Weights of a small GPT-style language model, trained from scratch on English Wikipedia.
Size: MLP 640 GELU, vocabulary 2048, 7.72M parameters.
Architecture: no position embeddings, tied embeddings.
Training: a variant of SOAP for these matrices, 491M tokens, 8117 steps.
Each number is 128 + 32 x the weight over the matrix's rms, rounded and kept within 0 to 255. Layers, rows and columns count from 0.

# layer 10 MLP up, 640x160, rms 0.26, rows 325-346, columns 0-159
[[142  86 121 203  97 126 153 164 151 104 135  80 161 137 109 127 110 110 166 116 193 142 103 186  98 127 146  74  87 110 109 148 147 129 180 144 141 148 132 131 166 137  95 145 160 127  68 158 167 121 165  78  94 116 130 116  84 102 129 136 112 165 154  65  82 144 120 115 179  87 164 139 150 157 116  45 142 153 122 123  74 126 104 107 192 137 122 205 118 129 116 123 161 101 126 120  71 146 152 179 137 131 127 118 105 127 133  85 164 141 143  71 169 157 108 121 109 153 134 124 137 111 108 149  96 126 118 140 169 126  71 161 170 110 162 125 107 184 103  67 127  79  91 128  87 142 154 128 129  63 100 120 117  86 174  71 134 138 163 112]
 [ 74  71 106 107 154 160 104 109 171 176 119 158 113 135  79  91 150 148 167  62 129 157 155  98  66 158 119 126 106 147 114 146 148 108 164 120 137 193 174 134 144 134 113 163  82 115 180 145  95  89 153 126 128 115  63 147 117  97 120 110 161 126 144 102 184  94  89 118 168 143 193  79 112 146 122 131 100 134 121 147 133  98 163 118 169 115 108 119 111 142  77  89 169  96 150  81 132 138  44 102 108  78 124 180 112 137 168 100 153 146 137 105 143 133 144 107 172  93 147  77 141 179 155 101 176 103 107 142 119 131 149 154 139  82 122 157 113 137  94 115 100  91 144 156 173 154  97 157 147  71 138 137 115 144 132  98 116 128 130 128]
 [112 116 161 139  87 131 156  89 140 118 100 160 146 133  89 117 145  75 116 142 123 127 101 151 144 190 116 149 132  89 136  59 105 102 102 115 103 171  93 116 136  91  99  97 124 185 116 103 132 115 154 157 137  57 101  80 120 108 102 143 169 152  84 110 172 103  73 198 176 130 127 155 160 145 109 133  98 103 116 182 156 145 121 158 134 122 189 105 117 111 174  98 116 148 119 101 141 116 102 103 155 141 116 108 128  98  66 115 177 136 122 114  97 151 138 177 118 158 115  98 187 141 175 123  63  99 124 134 131 109 113 110 158  98 137  63 169 140 119 149 158 116 207 143  94 125 159  88  46 109 133 165 145 170 135 122 176 127 132  99]
 [136 158 154 204  97 136 140  96 148 150 105 104 141 121 116 127 163 136 174 187 105  93 102 106 138 102 144  82 116 159 160 167 173 179 101 233 120 120 145 130 159 135 110 138 125 174 151 152 109 192 123 163 175 120 107  85 127  50  99 160 138 133  69 137 137 144 140 141 143  87 122 118 115  90  80  82 151 116  73  92 122  97 153 162 149 127 104 141 130 176 119  81 112 104 125 148  52 120 125 107 117 111 132  55 147 109 120 167 152 102 127  91 182 154 106 181 104 144 126 120 141 119 122 126 147 125 188 143 127 119 116 160 157 109 174 127 144 172  82 147  90  82 107  87 132 164  99  99 113 129 110 119 192 234  70 112 154 100 128 141]
 [124 144 121 131 173 194  78 154 159 150 126 105 135  92 140 134 163 207 110 141 105 108 113 124  95  61 110 126  79 111  93  98  95  90  83 137 148  96 109  81  82  93  71 163 138 131 121 149  86 100 115 172 167  91 179 198  95  97 148 127 145 110 104 169 131 155 112 226 163  99 101 128 138 136 191 174 165 107 171 118 216 141 110 167  75 138 159 125  99 126 132 103 152 140 134 174  53  64 125 122 140 190 115 131 143  99 149 125 146 135 138 126  80  96 178 163  99 146 111 150 128 143 140 138 145 134 116 141 133  93 141 153 118  80 131 119 143  76 108 107 101 140 112 181  71 148 135 151 159  78 173 149 126 157 148 118 135 172 134 143]
 [102 101 121 135 143 130 151 119 134  96 192 173 160  90 129  99  70 162  90 105 145 138 139 169 129 117 133 157 152  87 111 112  81 148  84 158 132 114 151 157 171 107 160 128 190 169 154 102  59 136  87 139  40 139 152 163  64 169 134 125 112 155 134 116 176 132 171 105 134 174  77 157 140  58 150  85 164 106 105 157  86 165 137 138 100 157 145 164 160 191  85  98 145 137 117 113  53 125 115  96 110 146  89 162 138 126 188 110 121 164 133  83 129 163 106 114  95 100  59 128 135  97 167 168  96 136  93 133 161 146 124 125 137  69 121 174  89 169 178 122  82 122 166 102 177 112 138 197  95 156 133  94 140 114  23  97 106 143 199 115]
 [132 128 155 114 190  95  89 140 133 149 144 149 104  68 119 181 120 188 170 154 161 139 162 146  83 136 103 148 139  60 106 117 121 151  69 188 119 138 147 110 144 162 123 171 125  89 165 170  68 105 105  99 167 123 111 108 120 145 123  89 129 125  94 161 111 141  83  91 193 123 120 162 105  94  76 141 126 172 191 118 121 152 107 177 197 121 208  60 112  83 122 161 153  39 122  90 121 135 188  38 151 155 119 142  94 157  90 154  87  85 135 131 139 128 103 151 146 151 164 108 125 131 165 125  97 110 163  73 130  96  92 107 118 118 146 116 168 156 135  89 114 157 159  67 193 110 165 136 121 130 171 183  90 112 156  74 136 168 165 133]
 [107 184 142 123 135 131 178 145  73 102  95 219 188 106 154 160 122 123 159 114 106 134  99 106 178  98 161 124 128  57 169  69 104 138  87 129 105 146  86  71 122 145 109 145  95 159 161 132 161 125 144 175 135 137 141 116 117 119 129 194 135 199 135  93 154 114  92 109 135  74  92 118  90 130 125 139  69  82 109 162 113 142 123 120 109  53 152 105 149 153 123 108 121  56 165  67 126 150  82 151 101  99 151 123 121 106 114 117 129 132 142 129 161  88 138  69 161 153 127 172  93 123 141 169 127 119 167 102 161 185 129  93 168 119  80 128 179 172 155 185 110 178 153 204 110 183  61 116 180 117 109 146 104 111 153 148 137 147  97 133]
 [166 113 145 129 137 134 145 122  80 131 146 153 143  86 104 161 130 129 105 107 167 136 140  94 138 142  68 128 133 145  87 115 139 158 126 160 156  99 182 128 166  67 148 148 165 139 105 141 129  94 106 148 126 126 106 125 151 152 124 150 153  92 150 116 105 139 175 153  81 109 218 143 112 123  74 111 122 150 170 123 162 124 145 124 127 144 138 154 197  66 124  52 148 123 110 129  88 138 116 109  76 147  82 138 131 154 129 107 131 109 172 103  82  83 142 119 134  98  99 103 169 140 165 117  61 160 127 162 124 130 128 140 173 142 157 152 152 142 131 179 105 117 155  97 114 178 190 105  55 153 159  74 100 128  92 169 127 124 145  78]
 [128 120 150 113 142 103 135 105 162 131  74  69 142 103 152 153 136 197 136 118  72 134 187 127 129  58 138  45 165 181  42 154 132 113 115 109 118 137  79 112 122  70 148 132 136 103 161 157 140 120 170 111 169  57 178 124 169 123 127 149 139 160 147 103 157 102 148 135 200  83 113  94 135 129 145 132 123 186 182 110 100 138 176 110  56 142 160 130  54 108 147 134 132  98 148 117 121 165  97 158  79 138 150  79 128 133  99  83  91  92 161 108 131  92 141  87  98 109 139 153 142 146 158 109 131 175 111 130 117 141  83 169 143 122 126 135 144 186  35 147 138 151  93 164 137 102 142 105  80 160  89  82 126 112 163 192 156 126 137  91]
 [146  95 112 102 144 150 170 121 130 132 129 183 155 106 178 110  98 187  98 160 130 191 168 153 133  87 116  80 172 137 137 163  81 131 163 107 144 128 105 149  97 162  86 128 178 147  81 161 162  99  90 127 122 147 134 157 132 186 121 189 118 122 100 135 129  98 182 132 172 129 107 176 131 132  94 160 167 132  87  83 129 124 148  75 188 130  92 122 111 178  73  95 177  91 124 120 123 149 180 163 106  94 148 147  89 209 108  81  77 115 113  98 174 138  89 149 171  66 123 163  91 163 129 107 104 136 107 126 132 142 121 132 167 144  88 135 115 144 148 141 161  76 135 101 201 156 150 148 107  96 118 129  69 108 108 129 110  98 135 126]
 [121 158 116 164 116  88 137 139  99 116 163 137 133 147 142 126 141 103 143 121 175  75 111 104 132 115 132 127 174  81 133 147 112  90 150 154 106 146 132  95 139 116 104  94 102 141  92  57 111 143  99 111  99  98 126 128 171 106 122  92 126 173 107  86 146 104 154 157 162  47 130 155 175 143 132  61 124 170  95 113 165 123 115 203 143 123 120 108 117  68 156 113 195 156  90  99 108 134 130 183 142 105 139  94 159  74 104 103 155 163 144  84 157 173  80 155 138 138 166  77 134 205 123 129 105 111 120 118 121 191 112 161 155 111 104 114 200 177 132  93  63 139 116 118 136 171 134 127 127 108 124 131 147 112 172 187 165 182 169 106]
 [146 123 106  69 166 165  75 165 141 156 170 178 124 149  95  92 121 164  87 122 178 118 132 172 129 122 152 141 157 103 124 191 107 151 190 146 181 114  80 170  78  95 130 130 109 108 120 110  88 116 135 118 159 105 149  82 146 130 145 212 142 115 121 115 103 136 156 137 186 119 153 161 140 113 120 128 157 150 126 203 127 141 117 105 127 125 130 115 181 162 152  84 101 116 116 112 103  86 122 170 100 140 117 123 115 132 175 105 102 102 156  89 154 125 148  65 121 159 107 119 132 114 154 117 147  76 172 150  53 126  72  97 120 125 167 135  97 106 121 151 124 147 158 181 165 121 104 131 170 119 122 123  93 153 117 103 144  74  76 145]
 [143 217  74 160 135 108 108 145 176 145 106 135 152 143 136 134 156  89 153 119 112 160 158 120 122 100 137 122 136 160  96 101 138 196 131 120 107 144  32 168 179  85 126 135 169 134 140 113 219 130 167 138 166  84 161 129 106 149 101 210 157 128  90 103  88 138  95 147 128 128 139  49 148  87 125 166  87 189  82 148 130 116 130  91 122 122 155 154 114 152  97 138 106  71 129 120 120 115 102 143 136  49 108  97 110 142  72 138 126 168 163 112 128 157 230 167 122 139 109 123 166  95  87 176 190 145 126 116  66 137 139 123  87 136 148 153 121 146 106 170 118 106 130 147 142 117 102 130 137 135 169 140 135 103 147 155 139 124  55 141]
 [ 90 113 185 127 165  65 116 153  81 137 116  63 135  84  96 138 127 145 106 144 177 171 117 127 182 105  54 107  90 167 111 145 135  82 114 105  99 139  95 123 104 128 150 128  91 157 115 163 113 190 187 167 127 121  94 114 162  96 111 209 130 119 189 149  54 128 120 136 134  95 101 196 151 106 171 175 121  90 105 107 150  66 125  79 139  68 115 156 116  98  67 134 168 101 123 177  73 182 112 133 105  71 155 166 132 157 160  71 181 137 105 138  87 131 122 165 155 179 132 159 127 126 137 164 109  93 136  76 101 143 118 141 109  85 123 127 178  98 134  38 130 171 129 122 139 122 136 120 118 157 104  99 148 151 164 219 109 114 115 127]
 [122 112 138  65 106  88  56  97 108 106 169 134 103 112 204  91 158  97  90 116  95 156 135 107  81 160  84 172 120  81 186 192 147 137  76 152 166 104 150 174 148  50 120  79 167 150 106 103 106 101 129 196  97 167 140 134 150 122 119  92 153 127 107 105 171 129 127 154 166 102 125 163 170 113  91 129 164 109 150 129 171 179 145 128 155 139 155 150 130 124 133 147 177 102  99  87 104 128  82 107 117 123  49 115 100 151 111 180 106 131 118  85  75 108 128  95 101 141  87  75 139 143 101 123 127 173 143 161 134 156 115 126 153 153 141  78 114 117 108  79 146 125 109 120 103 140 108 100 147 132 126 171 122 112 142  98 143 162 135 138]
 [ 94 114 105  78 111 127 124 199 157  94 121  91 151 151 131 108  68  78  92 158  91 120 150 102  93  87 142  93  92  77  84  83 140 132  92 139 126 164  98 110 113 148  90 150  98 150 179  98 183 120 159  95 165 146 148 120 110  88 120 152 165 142 128  96 136 174 163 143 103 140 135 167 131 130 177 120 127 152 161  95 127 109  92 149 167  99 186 173 139 137 164  99 179 182 151 150 138 164 157 134 114  68 141 140 136  88 116 148  62  87 125  98 130 123 172  42 117  71  82 108 150 164 119 124 137  53 149  96 137 158 161 188 162  99  84 132 176 110 143 112  70 155 142 178  90 123 120 183 151  73 111 116  93 133 145 101 163 128 168 142]
 [165 192 128 110 138 151  70 175 115 127 137 146  44  95  69 156 108 200 130 114 101 187 123 117  94  98  94 122 139 165  35 126  88 111 147 127  77 138 147 124 136 151  99 171 101 150 104 112 121 128 125 118  86 138 134  85 120 139 109 195 115  67 144 145 135 137 162  94 160 133 134 153 178 149  94 127 120 178 168 130  97 130 115  52  64 133 133 116 144 166  78 130  94 126 133 111 104 119  87 132  97 171 160 115 106 127 166 101 171 164  97 107 141 100 187 196 127 130  96 100  90 106 133 111  94 110 106 140 143 100 118 119 141  92 156  62 181 186 219 128 149  74 134 117  95 101 112 198 181 141 101 100  94 178 136 128  85 143 173 139]
 [144 104 108 127 150 145 171 122 108 110 196 195 164 103 144 127 123 151 121 118  70  64 161 123 150 156 130 149 160 163 116 142 103 142 140 124  99 129 149  96 141 109 170 138  92 125 152 140 119  94 242 153 176  72 156 124 135 104 172 164 122  81 111 172 165 139 151  71  95 138 161 141  86 151 126 107 105 113 158 117 138 132 142 140  99 164 123 131  98 159  88 154  86 120 162 112 150 164 125 129 124 113 162 118 152  89  75 145 206 138 185  52 117 179 193 185 174 108 180 107  99 104 132 139  84 110 155 115 146 132  85 117 104  98  77 122 105 107  40 125 165 162 144 162 132 112  96 166  75  96  96 177 170 139 129 138 104 139  88 144]
 [202 151 128  96 192 132 114  87 122 145 143 131 112 133 150 116 125 115 150 103 164 169 143 146 198 148 147  91 175  97 114 142 174 133  94  96 141 163 124 144  98 102 132 123 100 121 157 123 142 103 104 105 110 180 171 108 104 129 132  97  87 140 143 132 135 183 136 120 107 108 156 125  55  90 133 100  84 128  76 144  97 149 113 135 115 110 134 106 139 148 138 104 157 161 121 151 140 175 102 157 151 174 150 133 181 137 145 202 144 151 123 107 112 134 130 153 141 132 123 157 129 123 151 113 122 173 155 127 147 160 115 132 141 160 153 108  94 177 116 120 160 146 113 118 152  91 108  84 103 151 177 158 110 171 128 106 121 144 206 117]
 [118 152 141 197 103 185 118  86 112 142 148 158 155 121 129 149 172 153  53 191 117 139  94 153 134 123 163 153 136 133 111 118 132 128 103 129 110 184 190 186 109  89 118 172 162 193 130 143 132 159 114 168 150 136  94 109 103 117  97 106 122  84 127 102 113  84 168 117 132  97 127  95 210 120 129 123 118 112 138 182 137 206 125 127 158 137 106  95 119  75 138 146 187 128 111  80 113 138 134 136 123 152  79 161 127 157 174 177 114 146 147 111 108 107  76 103 153  96  97 101 144 147 153 111 128 166 232 133 229 112  85 140 125  85 104 106 118 178  85 110  82  89 115  98  67 180  96 123 114 122 138 180  94 130 157 133 172 126 113 146]
 [147 125 125 166  92 127 127  66  78 130 129 136 156 131  95 155 141 132 121 144  28  56 164 127 181 137 237 114 102 157 140 142 129 112  94 110  97 137 141 134 101 128 168 115  77  82  71 123 122 126 154 125 148 168  96  84  97 109 144 203 133 121 130 121 152 122 142 104 124 148 173 127 111 163 129 102 142 106 155 165  96 173 121  84 144  92 132 142  61 103 114 132 124 102  76 157 174  65 114 161 154 109 145 138 113  82 122 104 107  84 125 101 129 168 120 100 126 161 129 132 166 145 160 144 125 175 112 122  85 185 138 101 148 128 209 165 145 174 118 101 159 139  95 105 134 117 105 125 109 103 164 108 138 133 107 171 144 141 153 106]]
# layer 10 MLP down (transposed), 640x160, rms 0.262, rows 325-345, columns 0-159
[[107 131 192 106 117 145 102 198 131 104 130 198 127 130 164 111 130 123 140 131 111  79 183 142 135 140 135 151 157 156 101  90 136  71 141 122 145 160 139 173 142 160 118  91  91 107 111 109 105 125  78 153 175 100 102 137 145  73  93  76 159 114  79 145  75 105 122 103 121 201 120 139 119 146 146 154 132 151  97 173 149 185 109 112 121  94  64 133 135 106 140 166 102 154 162 108 168 102 125 116 127 185 101 105  89  99  84 113  84 174 137  92 134 144 113 128 118 181 128 142 115 160 152 106 120 112 152 149 116  99 200 188 128 126 110 169  96 101 160 191 130 151 155  83 127  84 110 174 149 135 136 108 155 202 117 156 132 109  78 161]
 [ 99 216 125 120 120 125 140 147 123 142 106 134 156 130 157 153 129 108 105 137 166  56 155 122 171 121 141  61  98  87 130 104 105 137 134 136 144  92 125  94 102 116 140 103  81  81 138 147 154 156 118 175 169 162 136  84 123 152 118 151 127 164 170 101 119 123 116 163  74 124  95 121  74 140 107 119 136 114 109 104  38  95 134 155 127  93  95 138 124 140 128 117 135  62 142 118 207 162 187 129 136  98  92  98  68 165 137 204 114 144 113 130 135  96 171 104 118 151 124 186 127  87  90  96 136 110 191  89 143 185 149 130 138 112  89 156 147  55 164 136 127 121 147 126  63 118 124 115 108 110  75 139 219  90 128 139 147 125 109 142]
 [152 142 152  66  89 164 136 167 172 116 128 128 137 105 176 125 115  66 104  67 158  18 145 109 123  94 147 106 130 126 129 165  93 114 114 104 143  48 143 114  90 172  97 170 110 134 107 111  89 116 112 167  95 193  60 123 114 119 101  86 151 110  76 122  94 159 152 117 157  84 103 139 152 179 148  70  75 126 114 163 114 149  96 126 102 103 128 131 142  93 129 115 118 120 125 137 150 131  67 147 181 137 181 120 159 179 191 162 118 124 128 102 130 128  63 142  98 133 135  90 106 129  63  94 113 103 108 203 188 135 134 164  65 158 138 136 212 116  80  90  98 119 151 167 110 119  93 150 169 173  91 110 119 124 116 172 119 128 164 170]
 [167  87 179 113 163 158 117 140  73 231 119 154 108 109  89  88 158  84 130 134 103 192 104 195 146 148  80 194 109 157 122 127  81 145 152 109 132 141 145 105 131 138  61 145 149 111 118 103 147  84 111 104 127 131 142 150 133 152 121 171  91 104 176 139 123 168 133 128 110  89 124 191 165 191  89 128 133 163  89 102 188 125 144 123  98 146  85 126 127  83  98 129 138 129 147 115  91  70 110 124 107 138 109 241 141 126 160 120 158 148 113 142  91 167 133 113 120 122  91 146  52  92 158 125 122 123  25 132  47 152 184 106  66 127 143 126 154 132 123 141 185 122  93 147 176 114  99 118 136 125 125 105 163 120 152 119  76 109 125 115]
 [158 189 126 110 106  86 146 110 143 110 155 187 157 130  88 146 169  90 148 157  94 110 174 140 104  86 132 148 173 113  94 108 139 131 126 104 116 125 102 114 104  87 200 117  95 156 164 164 185 202 154 132 112 107 173 144 136 131 131 139 128 100 137 163 118 100 186 186 144 101  78 119 107 118 130 127 171  94 103 112  87  53 175 123 162 116  91 140 116 164 107 113 130 125 103 163  80 136 133 128 141 142 133  94 152 184  79 186  92 153 101 119 140 126  97 115 177  88  96 105 135 121 126  88 189 175 188 194 134 201 126 111 153 112 117 102  79 149 128 112 116  73 205  98  94 109 184 104  97 138 141  67 114 100 120 155 113 117 168  94]
 [116 151 142 149  89  95 135 112 115 160 164 185 140 124 163 121 154  57 104 103 105 149 191 141 119 151 116 129 132 123 123 144 150 108 129 135  76 150 158 121  97 154 149 147 102  83 175 142 142 146 174 128 183  51  31  94 163 126 157 180 161  69 145 113 133 185 147 123 212 107 113 112 137 188 124  77 107 109 121  94 182 119 178 139 124 137 187 139 153 102  60 179 149 134 100 160 147 139 115 151 178 132  94  66 122 155 141  90 107  89 153 109 106  79 174  76 141 202 175 167 172  65  94 154 137 110 134 166 135  95 123 132 114 176 103 140 156 172 123 132 134 104  86 146 127  76 165 147 133 141 129 159 119 195 163 138 122 112  95 167]
 [113 137 135 113 150 152 138 153  81 128 140 148 143 186 154  53 155 118  62  57 169 103 148 156 105  99 110   0  83 134  99 108 157 126 127 118  63 142 149 146 174 104  94  80  94 132 128  63 141 127 148 141 121 156 162 121 177  95 140  96  68 182  83 107 174 111 114 186 133 113 147 172 188 137 162 145  83  67 146 185  95 139  66 153 121 109 170 183  94 179 120 102 127 207 192 141 187  65  96 207 161 154 106  98  64 170 150  84 155 109 149 207 100 101 162  70 137 159  99 116 149  69 178 138 152  98 121 123 124 142 140 147 130 152 157 121 129 138 141 113 129 102 136  97 123 149 116  83 147 152 135  50 120  89 108  94 168 180 174 152]
 [ 98  83 139 131 100 116  67  89 171  95 133 144  63 162 138 124 142 125 128 157 122 174 102 110 118 149  81 141 169 120 130 129 105 113 144 146 139 108 174  90 153 133 140 140 128 144 143 108  94 122 131  61 106 117 119 133  82  96 126  95 140 176  87 194 173 179 135 124 135 101 124 175  95 120 120 136 163 115 170 207 144 180 129 154  84 158 118 184 161 192 170 165 119 216  93 122 101  95 189 129 160 139 127 180 167 172 180 107 102 155  88  68 168 166 144 188 103 127 152 137 127 148 160 129 134 130 184 146 202 107 150 146  91 183  93 163  50 160 122 150 132 160 142 116 185  96 125 102  93 162  86 151 142 130 135  65  83  91 130  87]
 [ 77  88 112 111  87 112 156 167 195 141 142  30 125 155  97 142 106 145 145 132  89 164 122 113 140 130 115 105  75 124 103  97 147 117 137  97 131 114 103 132 151 125 146 100 123 185 140 116  96 174 142 121 151 136 140 138 123 131 121  55 102 153 132 129  76  48 151 127  96 142 118 120 131 123 130 142 108 149 130 166 145 165 150 162 157  77 100 160 165 156 164 130 138  90  61 146 157 163 139 116 141  97 174 126 136 120 137 141 127 143  94 101  97 209 183  94 133 122 106  69 147 112 113 217 117 163 165 128 121 181 135 157 126  62  90  94 120  75 148 151 119 119 147 103  67 163 132 154 147 154 165 139 149 211 130 159 142 114 122 123]
 [185 125 124 148 133  78 139 140 123 103  69 195  74 153 114 111 153  84 137  60 124  97 132 131 132 178 158  84 126  89 153 166  95 144  82 144 127 107 204 155 182 126 116 115  87  83  75 154 121 131  81 167  90 128 105 168 128 109 123 188 188  92  93  75 152 160 106 139 107 128  90 155 138  92 157 121 110 124 113  81 129 104  85 108 165 129 110 122 150  73  80  70 156 166 127 149 135 100 149 134 141  96  97 142 150 162 115 157 148  56 169 106 153 138 131 131 107 130 116 115 123 104  52  80 149 108  89 103 160 107 126 155 139  81 164 128 132  85 146 102 108 159 135 141  99 160 101  81 105 145  78 137 132 147 142 143 178 138 153 169]
 [115 111 169 139 133 155  29 135 115 128 147 144 172 129 120 121 142 112 184  78  98 120 111 121 125 127 107 154 160 194 182  89 160 126  65 142 134 128 100 159 166 102 107 181 171  89 114 150 101 139 113 150 149 103  90 151 117 122 139 118 135 116 132 134 126 168 108 144  70 171 111 113 139 136 151 100 117  89 132 186 126 169 170 143 125  91 150 164 154  80 101 151 119 108 137 119 125  83 118 106 175 147 113 155  70 129 168 158 120  76 133 142  94 146 142 118 123 134 122 139 155 137  74 145 104 100 135 130 111 139 140  75 160 119 123  86 153 118 134 142 164 184  91 160 113 136 143  99 164 129  76  73  83  90 100 225 106 192 186 155]
 [ 91 132 147 130 124 125 156 156 175 153 169 175 110 111 139 128 129 142 124 172 126 134 144 109  65 106  77 135 140 173 175 183 168 110 136  87 177 118 128 130 110 159 110 146 139 172 216 116  57 186 118 142 188 145 106  81 112 116 126 122 133 134 110 116 159 146  86 142 107 107 130  91 107 164  95 134  99 116 167 158 116 122 153 113  96 127 161 117  97 176 151 148  95  96 160 137 123 108 156  83  90 133 133 180 110 115 197 168  91 104 102 135 146 114 156 121 174 106 137 123 150 103 167  93 197 161 163 107 191  81 140  91  98 124 129 122  98 118 133 137 113 141  95 151 143 127 162 103 149 127 163 132 112 160 133 129 103 117 112 157]
 [110 177 155 141  92 167 144 185 151 149 133 141 115  74 188 141 156 129 182 127  92 118 159 116 196 109 103 125 101 151 134 116 138 127  74 144  82 140 171 117 145 164  88 163 180 176 217 143 104  92 136 180  93 102 105 137  85 180 132 104  90 101 134 137 111 130 103 123 138 180 117  61  99 146  86  99 146 135 167 108 142 105 132 115 115 154 119  73 114  99 140 170 114 110 130 109 184 159 140 156 132  95 123 157 161 109 133 142 156 147  66 110 112  47 156 119 131 115 158  83 118 131 159 122 111 118 149 108 119 114 173 162 117 138 117 105 182 127 157 102 121  90 106  93 110  73  86 156  98 154  94 158 138  61 151 164 138 136 160 157]
 [123  94 172  79 107 118 108 108 125 105 147 111 117 142 103  81 153 154  87 155 101 128 172 103  89  96 178 165  88 121  96 104 121  88 150  91 206  73 143 157  84 140 161 152 161 129  95 127 121 138 101 168 151  82 103 159 106  83 121 109 152 147 146 114 165 126  88 115  35  95 174 139 135 133 132 129  76 177 143 167 155  98 139  70 154 116 127 178 168  88  97 130 118 122 150 123 123 125 166 105 136 174 116 177 114 199  96 168 164 128  86 203 148  80  61  70  83 199 105 147 159 135 152  71 177 120 108 137 147 178 128  62 154  96 146 111 172  81  97 143 195  51 125 120 133 163 109 145  88 114 117 149 102 106 128  76 115 130 116 121]
 [162 138 158 145  85 196 123 109 137 100 179 173  96 143 151 117 130  95 132 131  99  60  94 135  75 157 126 156 146 121 153  88 155 148 117 153 172  85 177 122 122 126  36 164 118 113 128 111 132 100 124 112 130 107 133 113 109 164 170 107 182 119 156  73 173 129 143 109 115 129 127  45 122 137  75 107 141 158 174 100 143 195 126 142  66 154 165 181 128 151 122 173 128 133 110  65 140 121 158 118  70 175  85 142 128 103  95 154  77 142 133 136 152 107 161 157 149 121 169  77 147  98  90 128 146 174 143 139 173 116 117 120  63 104  98 108 101 169 144 155 137 116  88 119 133 106  99  87 111 102 134 124  81 142  82 123 120 127 177 169]
 [ 69 151 136 129 127 137 120 160 111 107  39 101 195 171 122 114  90 130 223 168 109  81 153 106 142  73 181 126 123  98 170 108 179 130 134  79 166 155 134 115 129 120 124 162  63  71  90 141 138 165  86 119 150 183  78  92 130 147 138 112 143 138  88 143 131 102 137 159 134 109 141  54 176  17  82 125 138 130 129 115  79 107 106 168 101  85  76 125 165 145  73  59  99 130 143 101 136  97 106 134 136 117 197  86 112 120 102 113 140 127 103  98 149 132 106 125  77 162  82 125 103 143 103  86 141 137 164 129  90 132 120  90 134 198 121 134 114 107 111 140 140 110 116 109 113 128 179 141 120 114 194 177 158  70 129 137 119 206 132  88]
 [192 112 177 129 118 126  79  59 119 132 144 116 148  93 157  86 130 140 147 131 131 142  82 137 112 160  98 135 146 137 161  57 132 109 157 134 177 156 138 174 190 138 144 105  89 115 120 161 134 160  76 128 120 116 130 127 160 144 154 109 114 123 126 107  98 121  84 117 138 164  93 197 107  99 130 125 107 114 107 160  94 134 138 104  44 142 105 115 121  87 103 180 109 131 151 133 132  96 125 134 139 161 115 108 156 144 161 114 123 105 130 135 112 139 121 133 138 120 149 122 148 112 223  93 125 198  58 132 203 103 154  91 158 104 137  85  97 114 131  81 190 129 126 108  92 136 102 154 153 169 131 177 128 164 106 158  72 157  99  68]
 [135 159  99 184 154 124 133  82  95 124  57 152  57 164 115  81 111  92 112 170  89 130 175 109 124 132 181 121 102 132  98 160 151 147  89 117 169 125 145  57 148 179 166 140 118 116 123 170 143 126 179 122 168 140 150 124 138 192 168  75 100 105  96  95 151  89 150 141 112 101 136 155 116 156  95 143 161  97 115  96  82 140 125 191 147 148  61 168  91 187 124 112 133  80 166 137  77  82 164 162 142  77 114  81 117 102  50 119 116  81 169 124 129 117 143 109  89 123 190 149 117 160  95 191 163 138 145 137 154 133 153  56 255 124 129 132 120  78 131 130 140 141  87 167 147 144 107 156 139 124 105 175 127 158 101 158 176 162 166 128]
 [130 142  72  67 132 105 119  55  75 168 153 147  75 106 151 160  98 159 119 111 112 109 148 138 124  91 149 127 135  65 118 111 111 120 171 139 161 124 145 184 109 175 154  52 120 113 159  85 103 162 151  45  87 177 164 159 133 155 116 114  99 170 157 143 130 180 143  75 159 131 161  96 120 123 144 152 120  94  88  98 131 133  88 151 113  75 179 124  66 117 146 159 113 195  92 142  82 127 126 106 136 110 137 145 184 129 131 105 111 124 109 126  50  88 151 111 142 102 112 120 170  17 160 147 136  65 161 116 108 126 109 137 115 137 121 167 125 123 151 174 126 103 125 128 154 147 127 116 154 134 145 161 152  65 152 136 126 215 142 126]
 [ 87 102  82  95  57  95 139 104 127 164 131 127 136 122 135 118  90 125  80 173 151 141 103  99 114 140 163 124 157  61 154 137  80  55 122 129  91 123 144 172 159 101 147 157  74 139 112 163  95  98  72 167 143  73 143 172 175  81 157 102 110  87 111 122 113 138 115 129 123 100 127 145  92 150 112 126 125 106 106  96 105 118 119 103 149 119 127 116 121 146 157 129 131 158 110 137 120 140 161 135 116  97  99  90 145 138 176 100 117 153 177 177 132 151  85 157 117 161 129 127  86 115 127 113 156 106 116 130 171 107 130 162 128  71 165 127 104 123 106 115 105 170 190  84 119 152 127 140 118 125 103 190  88 126 126 142 115 110  86 151]
 [148  53 116  76 134 100 148 115 177 132 119  99  97 163 147 126 112 143 167 121 122 119 181 125 125  77  51 103 130 134 117 134 101 106 202 130 151 152 158 129 131 140 127 134 121  95 118 161 103 136 157  83 131 125  94 133 185 177 154 122 115 141  99 166 112 117 167 109 121 187 151 140  73 123 134 122 100 147 149 122 112  92 140 140 147 164 140 114 154 108 104  99 127 139 144 163 183 122 150 136  94 137 194 133 116 155 105  77 126 185 113 151 173 154 160 107 109 144  95 103  71 132 139 167 155 134  55 120  70 136 172 129 178 103 175 119  63  65 115 171 164 121 148 116 171 164 129  98 157 115 115 128 170 144 106  88 143 147 105 128]]